config = dict(
    num_hidden_layers=16,
    hidden_size=128,
    num_attention_heads=2,
    num_key_value_heads=2,
    head_dim=64,
    intermediate_size=320,
    vocab_size=2048,
    hidden_act='swiglu',
    norm='layernorm',
    norm_place='pre',
    norm_eps=1e-06,
    positions='rope',
    rope_theta=10000.0,
    rope_fraction=1.0,
    qk_norm=True,
    attn_scale=0.125,
    bias='none',
    tie_word_embeddings=True,
    parallel_block=False,
    init='trunc',
    init_std_qkv=0.0573,
    init_std_o=0.0101,
    init_std_up=0.0573,
    init_std_down=0.0101,
    optimizer='soap_variant',
    learning_rate=0.00347,
    beta1=0.95,
    beta2=0.99,
    weight_decay=0.08,
    lr_head=0.0074,
    max_grad_norm=1.0,
    warmup_steps=142,
    schedule='wsd',
    decay_fraction=1.0,
    decay_shape='linear',
    final_lr_fraction=0.0,
    batch_tokens=[16384, 32768, 65536],
    max_seq_len=512,
    doc_mask=True,
    z_loss=0.0001,
    train_tokens=184500000,
    max_steps=5860,
    dataset='wikipedia_en',
)
Each number is 128 + 24 x the weight over the matrix's rms, rounded and kept within 0 to 255. Layers, rows and columns count from 0.

# layer 9 attention key, 128x128, rms 0.148, rows 67-72, columns 0-127
[[113 143 150 109 181  85 164 147 116 137 114 106 157 144 148 152 149 104 167 136 150 120 168 151 121 155 113 124 178 125 153 104 151 118 133 143  93 143 142 105 126 124 138 121 139  80 176 124 157 113 115 172 103 128 118 144 126  74 128  85 119 127 127 126  81 134 145 167 135 162 102  89  99 108 113 170 115  97 127 153 118 167 110 175 143 153 114 141 125 135 147 165 116 139 141 118 127 145 133 112 132 138  82 112  93 144 167 133 135 156 178 117 132 145 122 140 129 120 193 112 119 104 138 164 147 129 139 119]
 [154 176 113 167 123 129 171  99 146  89 112 103 126 131  70 134 171 147 154 159 143 115 124 162  85 131 125 170 146  74 155 110 148 108  98 134 170 134 117 103 125 113  90 185 113 161  97 113 110 150 138 145 145 108 109 107 126 158 108 141 134 187 150 114 127 118 142 116 140 108 126 143 123 158 139 121  92  99 138 110 100 136 121 132 138 121  96 126 144 150 104 118 108 100 129 136 120 144 152 141 132 150 139 131 108 113 142 137 151 144 139 173 148 131  83 127 170 130 144 140 174 101 129 152 156 121 109  85]
 [131 158 157 103 128 117 121 154 101 112 145 156 126 100 118  76 117 131 113 109 139 137  85 123 105 127 177 120 105 164 116 147 118 157 143 112 128 135 139 143 185 127 138 122 146 137 109 111 123 130  88 139 158  91 162 121 117 110 152  99 157 122 165 130 111  84 146 121 110 133 110 160 157 137 131 104 116 116 133 132 142 134 128 109 125 117 108  85 165  91 121 153 121 113 136 106 132 134 135 125 139 115 118 134 175 168 111  92 148  93 121 105 119 125 133 145  94 120 108 110 135 109 136 103 113 122 114 110]
 [143  89 116 122 139 117 103 147 171 123 103 164 123 101 123 196  62 173 132 135 121 139  78 109 149 159 126 115  94 150  93 148 137 135 146 151 115 188  93 146 116 118 142 103 140 137 100 146  87 120 145 110  68 139 121 168 107 138  95 115 135 117 123 132 138 102  72 131 137 139 183 123 146 127 168 131 157 117  87 140 144 162 153 121 140 114  89  90 109 153  82  92 109 124 128 149 138  97  93 143 123  98 151 140 177 122  98 117 141 147  96 142  97  80 141  64 131 165 153 125 161 114 136 107 134 150 167 130]
 [100 150 124 110 110 141 138 131 137 121 125 114  97 122 138 143  96 151  95 118 123 180 135 136 154 133  91 114 126  86 150 124  93 100 151 135 109 154 174 131 110 111 132 139 120 138 191 151 102 120 158 126 103 114 119 142 125  96 130 151 145 107 119 136 143 159 127 133 143 104 138 118 106 124  99 123 156 137 126 123 126 120 116 117 143 182 159 147 139 144 104  96 166 109 119 163  64 123 139 153 173 123 112  87 110 126 117 133  96 110 135 150 116 103  81 142 140 177 119 120 110 158 167 171 109 126 123 167]
 [ 90 118 111 125 154 116 106 109 150 130 118 143 139 159 142 159 140 105 117 125  74 135  97 153 154 137 145 109 145 160 137 191 140 133 166 100 136 130 144  82 121 120 101  87 141 153 106 166  89 106 104 162 124  97 121 161 137 112 119 117 141 100 119 143 136 104 108 147 149 152 100 124 119 140 106 112 141 117 106 122 145 107 137 114 132 150 131 150  91 145 102 128 163 155 167 128 149 159 122  92 118  72  95 145 113 150 100  94 113 131 192  96 148  85 166 135 127 128 134 144 120 162 145 160 145 155 191  95]]
# layer 9 attention query, 128x128, rms 0.168, rows 68-72, columns 0-127
[[128 128 153 117 104 134 139 133 133 124 130 123 123 172 121 115 130 135  92 121 111 115 119 127 121 105 129 136 165 138 138 133 148 136 131 149  82 130 162 105 142 145 112 141  97 147 121 128 128 128 113 104 166  94 148 157 126 119 155 113 129 115 108 128 154 122 117 131 104 149 103 130 108  87 101 107 129 117 132 108 127 148 127 142 139 130 117 152 130 129 161 172 133 128 115 125  97 147 124 129 138 107 117 138 125 140 148 112  85 126 149 128 146 148 124 179  91 106 114 169 134 121 128 191 170 103 118 121]
 [110  90 121 127 123 117 111 130 121 127 133 126 119 129 114 118 122 153 157 126 147 152 141 140 173 121 132 154  74 161 163 117 110 165 109 175 189 117 117 137 106 137 137  88 132  95 156 152 140 122 142 127  94 174 120 121 149 154 108 127 128 132 117 145  97 145 132 134 138 114 160 143 145 136 139 198 136 121 125 141 151 112  97 101  95 143 117 104  94 132 127  83 113 139 122 137 111 142 167 158 127 119 113 124 148 136 138 180 143 125 114 132 125 115 154  98 141 151 146 119 187 125 122 111 103 128 140 151]
 [144 115 150 119 118 141 140 138 134 126 145 128 108 115 125 125 112  90 137 164 142 118 127 139 153 115 101 103 137  86 137 132 119 114 123 113 149 151  97 121 129 107 135 118 159 143 203 154 132 102 142 162 105 148 160 137 124 142 112  98 136 138 138 104 100 114 147 112 127 131 159 133 139 155 157 124 162 150 138 151 125 109 105  99 123  97 125 139 138 118  99 105 102 152 155 121 130 102 148 132 114 130 152 116 167 144 124 121 116 136 132 116 175 145 144 166 121 101 107 123 126 139 133 111 135  97 108 147]
 [145 131 157 154  94 144 151 132 119 150 110 133 123 147  87 137 116 100 117 147  85 118 111  81 101 131 100 105 163 108 121 170 148 125 134 132 120 143 112 144 183 111 117 146 120 149 123 135 147 111 121 135 144 111 135 114 123 120 119 157 137 122  92 124 164 138 108  97 153 148 154 105 110 126 129  93  98 153 130 117 137 159 144 164 122 117 151 141 144 131 119 145 144 128 136 116 149  81 113  75 118 143 129 138 130  93 128 100 119 125 149 152 116 127 134 135  92 116 124 133 124 131 132 141 155 115 161 110]
 [133 121 101 152 145 132 135 138 150 146 119 127 133 102 130  97 115 130 144 125 133 103 142 135 118 103 138  94 103 124 151 152 133 135 123 143 137 157 166 102 129  99 131  79 132 127 124 129 143 114 135 161 146 126 138 134 126 170 105  92 172 149 108 106 131  91 100 100 147 135 127 144 123 126 130 152 129  95 146 146 132 133 109 129 118 139 120 148 131 112 143 129 160 130 158 101 132 181 114 134 133 106 124 118 150 104 138 146 118 154 106 124 119 130 121 140 131 121 109 132 162 150 149 135 119 162  90 136]]